{
  "norm_eps": 1e-05,
  "rope_fraction": 1.0,
  "attn_scale": 0.177,
  "init_std_up": 0.0395,
  "optimizer": "muon_variant",
  "beta1": 0.93,
  "schedule": "wsd"
}
Each number is 128 + 32 x the weight over the matrix's rms, rounded and kept within 0 to 255. Layers, rows and columns count from 0.

# layer 7 MLP gate, 512x160, rms 0.111, rows 502-511, columns 0-39
[[142 165 130 106 146 156 143 105  93 168 114  79 107  86 152 124 127 143  81 175 110  99 121 137 100  67  97 130 144 118 110  78 117 182 130  83 168 129 153 101]
 [145  99  95 140 134  86 115 158 137  98 137 103 115 159 101  67 137 112 122 112 156 148 136 130 152 104 145 154  65  63 167 187  74 133 133 136 148 209 131 129]
 [175 116 125 189 185 110 159 150 150 141 104 120 134 160  96 118 136  69 119 172  61 102  94 106 207 132 143 171 164  83 142 135 117 148 138 107 101 137 100  91]
 [147 162 152 132 137 134 111 115 138 108 126 148 154 169 104 140 127 108  75 120 130 120 121 171  87 161 129 135  77  72 101 131 147 161  89 126 151 141 186 135]
 [144 132 153 144 144 119 124 143 141 132 152 173 129  32 174 136 147 156  86 136 108 107 169 197 136  75 103 112 104 151 153 139 116 118 144 131  89 111 107 128]
 [163 161 198 135 147 129  95 125 156 127 176 104 154 133 134 152 139  60 104 120  96 152 174 113 124 147 148 120 116 132 151 130 148 189  91 136 136 115 102 150]
 [ 70  99 110 129  92 161 142  78 126 118 134  77 148 171 140 120 124 113 115 115 124 175  95 110  77 139  87 141 141 124 146 145  63 117 134  97 152 164  84 141]
 [106  88 103  54 108 124 138 123 135 158 137 111 120  78 132 117 132 116 101  94  98 169 134 122 135 153 183 129 112 164  90  97 104 182 108 142 146  75 141 120]
 [172 128 126  99  85 127 137 120 125 164 186 132  95  90 172  43 186  60  66 101  92 117 141 137 117 197 143  86  85  85 126 135 149 171 130 140 223 121 161 117]
 [156  83  72  96  66 151 126 147  91 154 127 175 111 163 144 141 104 108 105 141 121 127 103 118  74 133 119 131  54  82 116 129  40 189 141 132 119 122 109  82]]
# layer 7 MLP up, 512x160, rms 0.115, rows 502-511, columns 0-39
[[ 60  95 111 121 161 180  78  43 158 144 160  73 156 102 172 124 123 150  96 130  74 109 110 129 175 107 146  64 182 162 156 105 110 119 138 146 130 100  89 122]
 [115 119 104 152 151 115  59 175 107 184 165 148 110 177  54 110 163  86 128 128 117 128  90 164  80 128  86  69  80 161  58 134 136 174 169 101 115 123  86  89]
 [112 102 145  85  68  82 120  67 165 119 153 120 122  95  78 131 141 144 118 143 135 125 183 107 114 141 105 118 125 115  82  81 129 138 124  96 163  97 175 183]
 [137  98 145  95 127  93 156 133 104 100 131 142 148 135 131 114 156 154 135 121 139 175 183 181 143 170 152 102 117 150 149  94 172 207 116 153  65 142 164 125]
 [132  61 140 158 142 128 122 126  93 169 133  98 105  75 134 136 197 117 207 121 190 149 132 155 151 100 201 153  79 127 156 175 124 151 145 146 168 132 143 100]
 [181 118  62  85  91 155 181  35 188 123  82 158 127 177  93 121 120 121  87 116  86  73 132 180 157 121 162 189  91 157 140 150 113 106  90 100 157 114 117 145]
 [144 157 147 130 173 153 112 114 142 190 167 106 131  34 132 143 139 101 103 147 125 137 179 126 175 111 178 152 104 167 120  90 144 179 121 171 156 148 117 130]
 [127 123  97  71  87 141 116 117  93 178 118 104 156 151  93 115 169 135  93 100 114 172  68 133 120 158 139  83 105 144  85 117  74 135 142 142 141 116 138 171]
 [131  89 156 108  97 134 118  83  74 143 131 101 122 163 183 193 154 109 119  94 115 128 100 128 125 151  50 176 104 151 108 140 122 134  95 156 158 140 157 101]
 [ 38  84 141 152 129  76 131 135 161 103 113  51 158 204 145 169  76 112 129 110 138  97  68 144  91 127  67 141  97  93 145 162 147 162 126 172 116 148 133 108]]
# layer 7 MLP down (transposed), 512x160, rms 0.0588, rows 502-511, columns 0-39
[[161 201  71  43 110 114 112 173  68  98 100 107 164 136 163 174 145 169 191 105 154 195 168 139 144 181 133 130 118  84 133 151  85 129 170 119 123 146 134 121]
 [ 82 118 135  65 126 103 134  95 112  76 108 125 165 106 137 143 101 139  92 149  44 111 134 133  86  77 176 136 143 126 116 171 133 149  74 105 149 134  84 136]
 [132  99  98 154 136  66 165 132 129 163 116  76 141  90 118  85 108 100  86 109  95 119 129 126 132 140 139  83 117 143  95 157 157  80 116 101 144 116 135 138]
 [ 70 108 172 147 187 128 142 172 138 158 163 114 123  99 125 118 138 149 217 158 177 121 105  90  78  79 185 109 165 126 129 124 180 183 110 123 170 117 101 122]
 [ 87  97  92 171 119 134 181 111 145 152 188 123 123 183 133 118 107  75 179 215 156 116  48 151 100 202 111 153 133  86  75 128 100 158 139 119  71 176 101 158]
 [ 80 155  85 151 157 117 115 154 115 142 139 148 145 145 174  39 122  55 164 157  81 106  60 115 152 209  40 148 115 150  89  94  83  76 162 134 170 105  98 136]
 [115 165 122 144 111  95 201 171 150 115 119  87 151 101 113  98 157 120 116 119 167  52  92 107 105 114 188 140 115 155 144 111 144 110  84 104 140 174 108 118]
 [146 124 122  75 173 174  93 154  44 139  78 122  61  96 115 121 183  93 181  59 116 123 142 130 142 142 110 127 131 135 142 152 131 102 131 154 114 198 100 135]
 [141 131 160 110 105 139 125 161 109 122 139  96 115 104 163 186 149 124 101 132 206 121 164 160 188 186  57  95 147  83 185 150 165 106 142 150 211 142  95 150]
 [131  93  74  62 115 163 147 152 103  87 141  18 129 126 197 148 107 157 145 121 108 147 115 137 194 108  92 134 116 175 135  89 115 151  77 129 121 152 123  61]]